From a checkpoint of a small transformer trained on Wikipedia: untied embeddings.
Each number is 128 + 32 x the weight over its row's rms, rounded and kept within 0 to 255. Layers, rows and columns count from 0. The size above them is the row's rms in percent of the matrix's.

# layer 2 attention output (transposed), 256x256, rms 0.0424, rows 77-127, columns 0-31
size [ 86  85  86  99  98  78  90  99  79  82  97  91  83  81  91  78  79  85  93  86  84  89  79  70  85  78  74  93  88  83  87  85  86  89  92  85  85  85  82  85  97  86  76  97  96  88  86  89 102  85  84]
[[174 140 146 131 117 148 147 118 123  92 177  72 155 219 105 142 108 170  89 148 136 151  94  37 138 140  80 128 126 136  92  60]
 [ 98 110 116 107 133  73 142 125 121 105 155 155 143  87 124 142  90 116 146 142 127 121 132 144  80 141 122 127 104 138 112 139]
 [125 166 133 166 154  56 157 144 114 151  87 175 115  73 103  98  88 158 159 126 132 107 108 112 152 124  89  71  92 169 148 127]
 [155 106 155 142  98 131 117  97  95 107 119 153 179 177 142 131 150 168 119 122 159 146  82  73 170  84 105 144 107  95 117 104]
 [106  68  87  99  99 134 109 113 149 157 122 118 153 124  93 171 102 126  78 101  89  80 180  66 110  99 104  88  99 146 137 115]
 [121 120 103 119 117 108 126 131  97 161 103 113 136 115 112 140 146 105 152 133 145 113 195 153 119 137 139 144 123 154 124  53]
 [117 144  50  94 131 141 150 140 109 120 108 150 109  55 105 165 126  62 175 145 134 156 124 118  90 123 110 137 101 149 149 101]
 [150 135 140 152 143 137 167  87 119 178 121  25 153  83 122 133 134  99 154 105 134 103 105 106 153  87 125 159 123 146 172 129]
 [122 133 155 158 100 143 149 107 131  94 182  63  95 188 178  92 133 122 108 131 159  72 109 121 186  85 125  96 112  94 111  83]
 [131 160 192 154 157 138 129 114 127 107 200 116 115 188 123 111 107 115  77 130 199 142  73 119 139 158 154 130 122 166  69 142]
 [138 110 132 162 128 107 123 177 142 111 180 134 137 136 110  97 139 187  90 101 154 102  74 121 171 124  88  87 148 114 143 134]
 [107 160 142 149 162 139 138 153  85 137 107 162 131 116 143  88 116 121 170 128 126 134 135 148 169 112 150 147 130 133 125 136]
 [120 112  81 119 147 143 134  97 112 170  91 179 112  82  77 144 157 222 159 107 106 100 110 114 112 121 144 118 134 145 140 134]
 [154 119 196 118 139  96  89 104 204 155 143 154 102 138 161 140 157 124 104 121 149 112 117 141 137 145 169 123  92 123  67 212]
 [138  48 145 143 117 154 119  95 111 173 166  81 114 130 121 152 190 128 129  99  79  89 132 136 143 103 133 123 104 115 134 143]
 [120 146 137 112 107 141 146  94 133 128 142 140 115 151  79 159 126  71 143 165  90 175 134 152 106 193 198 135 146 140 107 117]
 [124  41 119  60  94 165 127  96 121 115  93 135 158 156 144 143 153 106 103 144 105 175 159  96  77 144 152 129  95 108  97 164]
 [154  72 149 106 148 115 115 134 176  97  76 175  78 146  98 118 178 160 115 120 147 161 134 157 147 136 166  93 131 184 144 125]
 [146 177 152 143 112  71 108 131 134 161 105 102 164  77 148 172  94 154  91  99 147  88 112 115 114 153  71  89 162  91 146 114]
 [132  86 140  84 129 189 132 167 154 132 163  90 118 178 123  83  82  98 115 103 127 154 137 104  84 139 115 138 118 133 117 137]
 [108 129 109 150 185 114 168 123 153 142 125  63 121  97 151 144 127 174 135 166  97  90 158 145 240  63 113 151 152  71 161 177]
 [177 143 157 159 123 142 133 141 103 136 149 142 115 151 163 162 164  92  95 125 101 171 110 164 168 118 171 174 128  94 142 148]
 [115 117 159 158  93 174 169 111  99 115 167 123 141 125  48 120  85 112 140 139  91 120 115 108 120 143 130 129 133 163 116 163]
 [109 107 104 125 122 156 127 158  89  92 175 126 157 119 113 127 138 163 111 104 144 148  79 105 142 176 137 107 141 137  67 168]
 [187 145 118 126 143 180  95 110 125 130 143 135 111 202  70 124 102 136 132 125  97 163  98 108 142  75  87 145  90 141 170 103]
 [123 124 165 145 166  85  89  95 100 126 145 123 159 124 158 149 144 203  82 133 128  57 125  71 155 121 121 133 121  87 128 138]
 [125 100 115  99 162  99 138  83 156 165 120  97 105  86 127 128 134 111 189  96 127 107 163 123 108 153 149  70 133 175 170 118]
 [118 124 117 148 131 165 139 121 132 147 157 129  78  81 128 136  99  90 149 116 130  94 149 196 117 114 159 124 167 166 140 138]
 [ 90 132 177 108 126 137 189 164  82 136 144 108 128 121 153 102  94 155 123 180 173 132 102 103 125 137  89 155 143 111 102 141]
 [100 120 181 118 143 185 172  86 119 113 150  74  78 123 160  68 142 162 170 115  94  83  91 155 191  46 133 130 128 125 121 168]
 [163 182 127 192 171  94 120 141 104 163  97 134 131 109 138 107  86 130 184 129 146 130  90 126 155 115  41 118 128 152 169 119]
 [126 141 164 177 153  95  98 142 123  79 102 159 124 179 165 111 200 179 123  96 158  78  93 160 122 116 145 110  75  82 166 145]
 [116 149 140 181 138 150 121 119 150 107 163 113 109 205 107 140 130 167 107 127 128 108 125 127 185 111  93 138 101 128 154  91]
 [125 140  54 118 166 114  99 145 113 118  97 118  98 130 120 146 114 128 143 136 119 161 161 134 131 143 113 106 129 165 143 125]
 [117 136 158 182 195  92 142 150  91 197 139 130 112 112 150 152 127 113 133 124 147 111 102 116 155 168 129 100 155 168 180 163]
 [115 211 126 152 118 100 129 144 145  96 103 135 163 200 119  77 123 132 160 101 132  93 120 141 110 128 109  93  91 106 130 121]
 [130 116 135 109  92 136 131 129 102 128 178 140 102 157 135  87 104  77 154 160 128 131 158 134 105 161 154 110 107 112 132 141]
 [109  90 154 143 144 117  89 154  92 111 119 108 192 171 105 110 146 109 157 126  84 173 175  78  79 133 135  70  93 140 128 109]
 [171  82 121 177 129 147 160 103 126 123 148 116 126 114 149 114 155 157 110  97 108 110 106 134 199 115 179 146 139 162 103 163]
 [106 107 103 163 164 105 163 145 105 174  87 133 149  36 136 137 110 180 164 152 143  61  93 112 104 119 112  91 118 152 156 138]
 [145 136 163 149  64 178 144  85 156 100 139 158  79 140 160 101 138 178  85  89 127  87  64 151 196  51 139 153  96  86 102 108]
 [139 177 111 100  84 134 103 107 110 164  71  91  79 128 136 119 115 164 188 123 126 108 115  88 158  83 129 132  90  68 157  96]
 [121 141 101 160 139 134 139 188  88  85 101 107 155 137 143 159 118 148 107 127 102 164  89 123 157 111 145 101 127 125  98 161]
 [139  90 114 143 153 108  74 106 134 128 179 142 155 198 132 126 146  68  86 109 151 106 159 104 151 134 122  95  72 106 159 139]
 [139 138 164 140 171 103 135 148 137 117 124  95 145 173 179 153 105 168 129 149 139 121 178 121 105 125  77  84 158 117 124  90]
 [103 195 152 131 166 134 167 116 114 140 105 100 143  69 170 174  84 150  73 160 149 116 106 120 160 146 119 125 181 105 104 144]
 [132 100 121 145 133 162  99 110  89 125 118 124 130 143 111 167 113 135 185 137  81 123 122 111  92  86 128  91 138 121 199 111]
 [ 75 100 116 135  78 126 162 167  69  63  76 141 138 104 159 157 146 173 191 169 126 148 147  71  84 156 112  69 158 127 122 114]
 [104 101  82 138 119 123 140 110 177 109 131  95 143 104  70 132 153 110 108 141 119 132 126 102  53 150 111 103 155 173 133 105]
 [104  89  85 122 103 159 120 148 112  64  83 186 123 173 164 149 163 156  91 128  84 139  85 117 128  97 168  81  97  67 130 117]
 [117  94 153 135 141 123 126 144 104 167  65 103 158  72 127 115 140 161 203 169 139 147 140  97 119 136 138 124 145 130 164 181]]
# layer 2 attention value, 256x256, rms 0.0485, rows 78-127, columns 0-31
size [ 92  87  97 103  84  92 100  89  89  92  88  84  90  94  79  85  97 100  87  90  91  86  79  88  86  84  98  90  93  91  81  91  97  94  91  97  89  86  87  95  89  84 101  94  97  93  86  89  84  87]
[[120 111  85 115 106 117 116 120 121 149 133 121  51 116 138  86 146 171 106 182 104 132 150 197 125 145 131 110 143 111 183  70]
 [ 67 114 103 181  96 138 135 116 108 125 158 117 158 119 136 127 124 154  84 149 133 133 195 121 132  95 155 194 101 135 140 103]
 [130 113 144  67 111 167 181 154 112 133 123 105 140 116 122 143 142  72 114 119 148  78 140 141  70 101 141  71 110 116 173 106]
 [146 133 111 106 154  39 148 104 157 149 167 186  98 157 149 166 122 187 125 162 198 135 147 128  66 113  99 146 104 162  85 136]
 [167 153 132 137 137 198 123 128  83  77 120 120 198 149 156 126 193  85  86 114 149 124 162 105  88 145 144 162 119 112  91 123]
 [144  82 146  83 156 127  87 124 157 189 181  87 176 112 143 118 133 121 120 152  87 177  93  87 158 137 165 153 102 180 101 182]
 [171 114 127 124 159 178 128 165 171 115 132 144 165 129 124 118 109 119  59 142  84 152  79 135 126 131 171 128 160 146 114 211]
 [118 149 148 155 153 170 139  93 154 113 140 154 166 152 142  20 143 103 114 158 158 102 105 188  93 149  97 108 153 129 116 118]
 [170 129 153  54 109 166  98 128 150 133 122 175 132 136  89 125 145 150  96 103 137 113  85 136 108 134 152  86 149 184 107 129]
 [ 89  55 109 181  89 149 145  81 165 135 159 141 129 102 163 101  92 128 157 132 161  46 134 223 127 118 140  86 157 136 127  90]
 [ 91 155 120 127  92 141 170  98 158 115 162 129 118 130 126 207  89  85 125 181 115 111 123  72 144  67 218 160 119 125 104 144]
 [ 61 104 117 177 149 113 104 110 158  98 100 124 198 166 125 137 139 139 182 150 187 153 148 104 104 116 130 192 142 108 132  39]
 [109 147 120 147 103 150 160 127 102 148  73 145  16 117 149 151 132 140 102 110 108  66 152 142 135 162 154 122 163 131 171 182]
 [110 120 113 113 150 133 156 106 143 122 130 168 167 130 139 138 113 199 151 160 146  85  89 126  94 128 126 113 161 143 130 190]
 [126 182 149 111 201 134  86 100 133 126  67 133 101 150  80  95 147 126 126  65 121 173 108  58 139 108 134 156  48  96 111 193]
 [178 129 134  68 159 132 114 153 151 146 102  86  82 142 169 132 124 159 104  99 192 172 126 166 132 155  91 129 111 125 140  91]
 [133 187  90 125 111 146 179 124  79 144 113 157 175 105 128 100 112 150 138 118 161  74 180 102 117 127  87 118 142  96 138  76]
 [ 75  88 124 119 122 141 136 128  90 110 170 117 129 118 129 124 190  23 151  99  61 100 192 129 143 106 180 133 187 118 137 149]
 [171 129 158 166 147  74  81 118 132 152 120 193  91  90 141 146 135 115 100 159 139 183  80 202 163 175 147  91 122 137 120 162]
 [168 146  52 118 135  96 133  61 166 132 121 112 163 101 190 127 113 160 138 124 129 131 145 141 105 155 142 101 138 144 115 126]
 [119 116 131 118  88 206 100 129 114 121 101 149 183 123  72 186 118 127 137  75  97 164 105 145 183 137 109 106  98 139 128 212]
 [145 183 155 107 158 153 114 169 122 124 146 155 116  98 127 163 116 123 146 166 135 140 139  66  82 159 117 103  81 119 135 151]
 [129 131 134  73 119 191 103 113 113 150 177  83 127  95 119 137 120 103  81 141 121 183 155  70  90 123 149 159 132 164 115 157]
 [101  73 134 121 121 148 131 101 129 114 145 141 193 132 145 150 102 149 114 121 132 132 101 133 128 133 150 101 161 171 141 165]
 [ 69 137  85 161 124 134  82 106 167 131 114  81 128 105 174 119 102 151 168 122 182 105 137 148 102  89 147  78 204 111 145  25]
 [199 156 143 116 124 170 102 105 163  69 108 110 112 157 112  98 157 105 129 131 142 137 133 105 106 158 130 139  58  80 136 181]
 [ 74  90 149 178 161 107 134 112 113 223 119 141 120 146  98 118 104  71 144 118  95  76  70 118 113 140 127 134 136 143 107 207]
 [153 145 139 130 114 162  99 107 115 125  85 160  99 147 149 138 168 140 114 134 178 104  98 217 134  96  75 124 152 185 102 217]
 [181 155 159 115 139 172 118 141 132  78 109  79 118 100 124 115 170 123 122 120 115 161 102  72 117 161  69 125 150 153 131 106]
 [150  95 135 182  89 127  93 137  98  61 194 166 129 163 103 120 141  88 158 141 119 121 113 138 165 158 171 133 136 104 137 147]
 [142 173  52 133  76 137 120 109  73 150 136 165 102 160 125 139 150 130 137 127 156 118 157 107  73 108 214 116 109  81 200 154]
 [105 156  71 178 131 136 132  81 137 130 150 162  95 143 130 106 158 185 123  65 111  95 143 112 118 155 110 105 133 128 130  37]
 [181  40 102  73 121  97 119  93 117 128 147  52 107 106 176 107 145 120 139 152 135 109 117  82 171 142 135 139  91 122 193 101]
 [169 207  90 192 110 103 111 130 128 201 144 166  94 129 166 170 102 133 122 109 144 114 168 148 148 119 160 161 123 121 170 158]
 [126 115  91 167 116  99 136  83 108 168 169 121 137 128 120 172 172 118 131 143 104 150 133 140  83 138 149 123  93  95 152 105]
 [103 130 158  84 161 139 109 140  76 147 144 153 103 135 119 149 114 159 114 140 146 101 104 152 102  44 116 116 119 132  94 186]
 [170  49 142 162 102 140 107 171 122 169 220 109 160 117  92 156 159 146 147 114  69 155 172 124 115 201 104 113  83 128 116 120]
 [ 89 109 114 138  86 158  91 110 142  96 101 165 134 132 111  81  97  80  99 140  91  55 143  51 118 149 102 164 217 169 133  62]
 [101  62 111 190 154 124 114 146 152 113 151 181 156 116 188 175 138 136 153 142 135 138  70 140 132 155 203 144 192 155 128 119]
 [ 80 163  72  96 104 109 119 119 162 139 133 157 123 132  97 116 167 185  88 151 129  97  81  79  88  95 117  82 196 120 118  89]
 [128  72 131  62 121 107 160  66 124  73 146  88 108 147 156  81 139 179 129 150 133 149 109 123  79  74 166 104 128 131 110 133]
 [105 132 129 119  90 213 103  95 110 125 130  59 170 109  94  60 129 131 120 116 159 193 185 151 166 164 138 131 161 140 137  70]
 [109 116 143 136 133 112 111 202 137 217 119 164 138 141 138 167 155 152 107 165 175  72 171 212 113 147  97 115  73  89 119 101]
 [134 170 121 147 157  95 184 148 114  85 116 148 139 107 233  65  91 137 137 103 153  57 139 198  63  73 129  97 146 103 167 159]
 [136 157 143 110 100 141 109 145 155  95 152 125  62 141 142 108 102 124 135 150  86 140 139 135 129  88 109 135 202 114 117 100]
 [144  43 146 113 115 130 113 167 143 181  95 102 116 141 105 206  54  98 161 148 141 137  98 127 137  84 123 119  97 110 119 135]
 [129 157 130 111 104 145 121  84 146 101 148  67 110 136 114 139 122 103 199 118 107 155 151 128 137  78 137 186 126 119 162 128]
 [102 112 140  50 142 154 124 140 116 155 168 101 144 134 119  79 122 131 148 128 109 244 153 111 185 146 118 138 158 125 106  83]
 [ 93 117 150 106 128 177 130 104 130 109 141  62 144 173  81 156 117 120 149 111 152 176 143 141 108 132 111 157 145 134 144  71]
 [116  40 103  95 118 124 106 114  25 188 154 139 126 108 167 155 175 146 187 142 149 195 132 128 156 139 135 171  76 120 117 160]]
# layer 2 attention query, 256x256, rms 0.0595, rows 128-177, columns 0-31
size [108 141 124 105 118  90  88  87  78  83 285 113  94 100  95  90 133  88 113 110  88 103  93 104 134 108  76 166  91 101  99  98  94  98 101  97 106 103  95  88 101  97 102  99  94 100  94  94 101  90]
[[161 153 137  73 128 155 150 134 160 215 100 133 123 132 137 107 112 123 116 159 135 162 104 167  90  76 108 111 142 160 130 143]
 [111 110 185 154 170 134 138 163 124 121 115 167  80 179 136 103  91 140 132  65 111  68 174 180 172 167 102 108  90 158 102 118]
 [154 144 113 142  99 130 133  92 133 107 170  91 150  85  91 150 155 111 124 162 182 173 135 109  52  92 141 131 150  83 203 132]
 [191 114 126  85 119  97 133  89 171  83 166  86 145 102 100 156 153 157 123 169 164 216 133  83 110  71  89 138 159  95 142 136]
 [169  91 137 137  87 131 102 123 135  81 135  93 179  79 107 129 185 150 133 156 150 186 114 110  91 141 141 144 150  75 176 123]
 [159 101 144 155 125 141  94 115 164  86 145 134 127  83 118 141 122 156 128 134 155 207 131 115 118 134 122 149 154  93 143 109]
 [104 128 156 114 150 139 158 162  74 151 137 130 156 194 159  97  97 161 138  99  88  82 153 116 134 170 129 142  97 165  70 136]
 [ 70 134 164 151 119 154 136 113  78 144 110 123  92 114 150 157 151  93 132 106 105 127 116 152 174 103 186 135 141 140 110 174]
 [111 127 161 152 134  93 151  82 112 176 141 119  95 142 122 166 101 116 147 113 136 129 101 180 141 125 118  60 161 108  93 143]
 [121 142 103  49 108 165  90 152 150 109 143 106 164  83 115 134  91 167  52 162 168 165 142  85  95 118  95 178 199 123 148  87]
 [128 116  83 148  83 131 103 104 116 127 132  83 147  66  84 159 203 127 149 171 128 163 100 124 103 108 170 136 119  83 196 125]
 [124 107 118 118 182 116 162 148 147 115 120 126 134 207 163 112  88 125 130  81 108  74 116 172 153 136 100 137 121 151  73 127]
 [135 115 132 101 194 106 193 148  99 129 155 101 126 125 127 119 139 162 157 144 142 110  81 133 149 155 178  96 141 111 108 146]
 [158 180 112 134  60 112 100 102  75 146  77 139 126 150 111 137 125 121 125 135 190 133 199 104 169 134  94 141 112 123 158 129]
 [114 138 163 159 180 102 120 180 102 157 126 176 175 114  98  86 127 160  93 154 118 154 129 127 140 165 139  93 112 115 130 119]
 [109 204 104 137  84 129 109 116 151 134  58 169 104 146 124 104 112 193 133 103 132 117 119 151 119 109 127 130 223 100 110  75]
 [129 162 143 194  99 141 147 101 109 167 171 137 137  59 109 116 164  99 150 176 118 117 111 120 164 141 218 141 128 103 190 137]
 [123  96 157  52 137 109 143 196 112 164  86 146 137 167 155 127 108 159  99 106  92 141 138  99 127 129  60 127 129 131  15 145]
 [ 68 125 170 207 140 142 157 112  92 128 132 142 102 144 113  84 124 127 118 110 119  81  78 172 172 175 177 128 118 151 164 154]
 [157 136 102 161  86 108 118  67 162 109 162  90 143  57  87 148 171 130 162 139 140 163 102 120  88 109 189 113 159  83 182 136]
 [ 92 143 118 150 157 152 141 129 103 154 109 139 116 143 153 113  77 106 176 132 107  88 108 154 118 150 178 123  96 143 148 173]
 [121 120 125 144 109 147 142 107  74 137 148  77 163 117 146 170 159 160  98 128 140 133  78 163  93 152 128  96 115  81 232 154]
 [203 128 105 109  85 120  92 130 159  89 162  95 121 136 123  97 109 180 122 145 176 182 148 119  88  65  76 129 140 117 184 107]
 [151 133 135  35 149 118 116 156  98 100  82 143 127 178 137  69  93 148 150 153 128  77 161 126 117 131  91 143 124 151  90 118]
 [131  90 103 166  94 141 116 106 134 146 153  83 116  58  91 176 195 104 102 151 167 142 117 147  76 175 163 121 123  89 196 127]
 [148 152 160 114 151 118 171 136 135 104 148 162 107 204 161 103  59 175 131 139 149 124 167 119 159 119  89 130 129 159  87 124]
 [123  98 143 145  91 109 121  82 127 204  98 123 147 100  84 145 187 100 152 174 110 129 106 125 122 158 185 104  86 126 129 134]
 [126 118 118 148  81 125 116 110 107 132 140 122 160  67  84 145 219 102 158 173 117 146 120 110 109 130 166 166 111  96 168 125]
 [180 114 129 149 128 151 116 117 135 102  44 133 144 121 105 172  87 177  99 165 147 153 104 173 125 149 107 136 156 126 103  95]
 [140 115  99 126 187 137 170 180 135 119 141 166 173 100 129 173 131 158 136 130 111  89 158 159  51 177 121 197 133 135  70 104]
 [127 131 119 105 102 105  64 155 158 119 119  94 112 121 111 163 160 177 156 112 129 144 169 178 108 122 132 156 120  92 157  97]
 [141  63 152 148  78 127  71  70 150 160 139  69  98 129 168 158 142 123 128 119 210 134 149 148 103 163 130 102 101 136 140 153]
 [110 118 109 125 111 117  73 122 154 122 100 167 141 120 147 100 142 173  69 165 169 169  90 177 171 108 126 149 137  98  90 102]
 [ 79  98 130 142 210 115 193 106  88 122 171 150 107 145 168 169 141  75 147 121 110  97 163  30 148 152 194 176 113 135 115 101]
 [170  86 136 146 115 132 125 133 114 114 158 143 164 108 151 106 178 154 146 125 158 140 151  87 132 156 165 139 143 144 105  97]
 [109 174 140 101 103 115  89 192 151  81 143 143 125 118 115 115 193 133 105 151 152 155 165  73 156  80 117 131 152 155 131  81]
 [120  80 144 102 185 128 180 139  91 112 142 133 147 124 145 100  82 106 143 119 142 142  59 129 147  96 107 137 102 131 142 251]
 [ 77 132 156 142 141 142 173 111 104 161 132 113  84  82 159 169 153 163 120 108 119 120 142 111 155  99  96 149 172 129 114 179]
 [168 135 107 112 153 131  76 169 139 106 128  95 123 153 106 146 157 142  91 114  98 166 120 111 101 156 171 136 138 166  55  56]
 [123 103  64 197  62  99 113 159 147 136  98  90 144 120 165 145 123  80 169  94 127 156 137 164 122 102 114  91  86  95 155 152]
 [112 125 120  93  82 126  83 118 128 181  95 111 103  97  56 163 120 100 126 120 173 145 169 168  49  70 180  97 149 183 121  56]
 [129 158 162 194  97 105  92 150 176 126 105 130 125 108 139 101 128 129  90  98  77 109 150  87 143 155 150 138 123  96 152 141]
 [124  95 113 141 137 177 144 159  83 144 158 107 121 141 172 146 111 152  91  99 134 110  99 122 199 140 171  82 150 130 110 153]
 [140  92 148 118 188 125 113 157  73 133 167 142 153 166  68 116 179 127 143  76 128  88 160 105 122 155 137 176 118 119 116 152]
 [213  50 180 102 156 119 124  76 183 145 132  90  52 130 144 111 153 102 134 129 118 126 126  94 111 153 163  93  70 145 118 178]
 [155 117 161 163 127  98 138 117 116 123 118 153 150 133 161 110 150 106 100 148 109 121 112 143 123 157 139 167 127  98 148 131]
 [113 133 134 159 127 121 117 193 119  35 155 123  78 146 153  93 138 118 154 136 134 110 134 156 126 130 162  97 109 103 118 100]
 [ 93 144  83 138 156 103 165 110 169 157 106  97 168  79 136 148 150 110  87 154 173 124  48 140  92 125 150 137  33 150 128  93]
 [ 56 212 125 160 126 153 135 114 102 160 109  90  95 157 202 127 111 102 124 117 194  77 117  75 164 147 142 125 106 101 116 162]
 [ 76 145 104 132 118 132 128 107 169 113 101 205 138 152 156 156 146 184 174  96 129  69  89 112 142 170 141 180 116  93 105 153]]
# layer 2 attention key, 256x256, rms 0.0594, rows 128-176, columns 0-31
size [121  97 119 102  91 121  65 155 190 174  53 173 100  97  94  87 121 120  96 100 123  63 134  70  57  72 277  60  89 102  99  95  94  91 101 101 102 102  98  89 102  95 103 101  92  97  93  93 102]
[[ 87  87 126  87 169  86 139 150 172 127  91 157 136 185 195 119 108 128 127  89 116 110 132 118 137 139  63 117 132 184  56 126]
 [ 85 169 133 138  83 126 111  92 119 150 177 123 136  91 109 123 134 122 110 129 131 156 132 114  99  90 198 166 170 108 149  88]
 [141 129  94 134 101 129 105 105 100 134 133  86 154  71  95 151 180 136 183 169 116 132 122  93 119 137 138 149 121  61 169  89]
 [134 149  85 135 170 145  81 134 147 128 117  70 152 149  98 134 178 131 188 155  83 140 107 141 108  80 150 171  66 104 145 164]
 [113 125  82 123 110 132  98 126  82 166 114 114 141  90 120 179 196 114 162 180 132 125 119 116  82 131 157 125  89  78 185 123]
 [117 117 101 124  94 132 123 123 121 141 142 107 125  54 135 167 174 138 142 151 124 143 106 119 104  73 129 125 100  84 178 132]
 [169 172 162 142 143 134 154 139 125  81 102 101 142 129 148 121  74  85 105 111 140 157 136 158 165 140 115 131 110 124  97 124]
 [135 124 161 113 172 133 125 155 176 121 140 163 119 187 146 110  48 157 119 103 135 113 131 156 163 163  92 104 134 162  94 167]
 [137 131  97 132 106 138 131 131 120 111 141 100 117 108 109 156 198 158 164 157 138 160 102 100 121 114 148 152 103  94 191 132]
 [120 135 174 124 131 116 122 178 165 135  97 156  95 191 134  98  66 132  92  89 124  94 148 137 139 131 111  86 162 139  85 149]
 [169 141 145  90 106 112 185 101 182 114 117 177 165 109 176 145 148 105 123 108 147 111  99 141  67 134 153 138 146 163 138 130]
 [164 121 105 146 116 136 113 101 101 120 146 100 124  40  95 151 203 126 164 155 139 153 120 117  98 132 138 153  93  72 203 100]
 [134 149 183 110 123 126 160 114 175  89 133 124 140 149 131  75 107 104 116 109 142 168 234 117 124 121 123 158 163 161 127 170]
 [ 67 163  88 136 116 166 171 156 154 115 161 123 127 157 136 129  90 116 112 143 131 169 100 134 178  85 164 165 172 141  63 128]
 [100 155 122 119  97 117 126 116 170  35 138  47 115 126 186 204 179 163 166 144 125 142 114  53 148 146 140 135 161 140  93 178]
 [105  87 113 155 139 119 112 130  87 134 118 103 150  96 103 136 125 130 100 173 132 112  85 131  73  95 137 152 123 116 158 109]
 [139  87  84 108 118 152 136 130  99 144 141  94 166  82  99 143 177 129 203 162 140 135 115  95 122  87  78 124 157  73 153 136]
 [110  82 170 108 201  89 132 168 165 124 114 164 129 200 178 102  68 148  89  76 122 118 121 163 173 140 111 110 142 189  95 133]
 [142 142 147 142  99 135  69  68  69 147 151 129 105  82  82 152 165 143 146 158 181 127 188 130  75 148 134 171 125  67 192 100]
 [146 133  98 155  96 133 128 133  64 134 140  96 139  79  85 138 209 112 153 185 119 153 120 103 129  72 142 158  95  77 192 105]
 [126 120 174 110 151  86 185 135 165 143 143 161 109 152 159  74  62 123 102  92 136 148 141 130 171 147 137  97 163 205  73 104]
 [125 107 124 105 117  78 116 159 153 151  92 161 139  93 109 121 162  99 147 151 124 105 138 155 168 128 148  82 159  97  95  89]
 [141 126  90 148  79 135 107  66  93 141 116 128 164  51  84 167 166  97 166 146 124 106 109  94 108 115 129 180 126  81 157 133]
 [151 162 181 186 119 147 114 118 130 127 122 149 123 190  98 126  74 104  88 103 146  89 173 116 132 181 131 115 155 149 132 140]
 [141 179  49 154 159  81 102 135 174 143  93 167  87 140 141 147 134 141 139 110 123 118 102 110 183  70  97 126 102 131  96 146]
 [117  89 141 106  94 131  99 152 106  79 162 134 178 153 101 153  87 122  82 168 117 140 130 109 104 137  93 167 143 122  99 123]
 [114 118 165 118 156 123 138 163 140 134 117 148 112 197 158 115  49 123 108  90 123 107 155 147 168 135 101 111 155 193  72 139]
 [ 53  87 172 112 154  83 188 200 145 125  98 147 122 126 192  84  86 145 125  74 131 145 118 160 151 152 103 155 144 153 116 136]
 [ 98 150 108 146  83  87 128 159 142 144 152 126  85 119 145 135 155 167 180 156 130 118 134  91 144 155 142  91  89 177 135 140]
 [170  72 158  93 110 115 110 103 161 101  78  96 121  85 132 108 178 144 100 166  87 143 173  87 120 148 116  98 157 147 127 123]
 [152 139 125 124 172 126 200 110 160 152 114 156 132 105 161  45  64  54 127 170  42  60 103 118 109 156 131  88 137 137 106 133]
 [117 150 140  90 175  79 147 164 124 121 142 148 127 121  80  89  95 106 180 108  27  84 129 102 118 121 133 167 188 103 102 140]
 [124  85 147 149 155 130 150  94 157 181 118  77  90 139 153 107 111 150 133 168 151 111 105 106 150 127 122  90 122 127 133 165]
 [175 140 173  75 132 177 118 128  86  76 133  92 157  96  88 106 149 189  91 176 108 211 115 152 127  85  90 140 167 155 108 142]
 [127 116 150 117 102 174 137 124 132 184  77 105  95 124 137 151 101 134 115 146 148  91 111 123 196  70  89 145 166 131 151 105]
 [173 127 153 115 138 173 146 160 109 200 145  92 159 123 194 102  33  97 103  95  96  91 122 134 138 103  65  97 172  80  94 125]
 [109 157 115 146 143 140  36 117  84 124 139 124 130 148 120 150 163 145  90 141 120 194 130 128 122 119 113  93 134 184 105  90]
 [142 153 106 109  78 144 124 121 144  90 129  93 146 150  82 109 120 133 123 176 135 147 113 130  87 100 193 125 120 135 156 146]
 [114 128 132 161 102 120 184 171 114 159 174 141 128  51 173 138  72 141 167 161 150 138 167 102 122 111 102  81 170 136 187  64]
 [130 160 154 109 211 127 108  81 108 138 145 224 106 155 118 113  80 155 107 105 138 150 112 146 204 175 129 106 137 171  82 106]
 [166 131 159 130 175 111  93 128 155 179  97 140 143 146 143  62 112  94 151 108  91  84 103 145 152 105  86 179 149 114  97 175]
 [127 103 126  85 209 136 122  74 115 105 151 127 124 121 119 147 118 100 159 163 147 116 122 191  73  80 126 123 140 122  49 110]
 [145 158 159  99 145 129  29 121 176 126 102 166 179  91 123 107 175 101 116 136 130 126 111 190  45 135  78 152 112  92 168 103]
 [116 181 111 133 130 133 129  80 117  59 145 178 155  60 151 184 152 134 154 133 155 153  84 161  65 122 122 150 109 132 168  90]
 [  0 106 182 144 169 147 105 132  85 154 144 110 184 130  58 137 147 106 128 134 102 137  84 132 122 145  95 159 177 139 139  80]
 [104 118 145 115 160 171 142  86  76 184 133  97  97 140 124 146 146 143 145 133 125 105 162 215 182 122 128  72  89 202  68 122]
 [161  36 130 134 148 117 195 104 136 149 119 182 160  81 136  97 133 120 114 145 163 149  87 189 161 149 152 163 126 170 166 115]
 [171 149 147 115  88 133 118  93 125 158 149 147 119 213  82 146  63 112 131 129  61 116 131 109 154  75  93  57 186  62 115 183]
 [164 112 165  88 102 164 123 142 204  68 119 164 169 130 110 121 140 179  78 170  71 112 139 128 100 123 112 140 198 136 123 135]]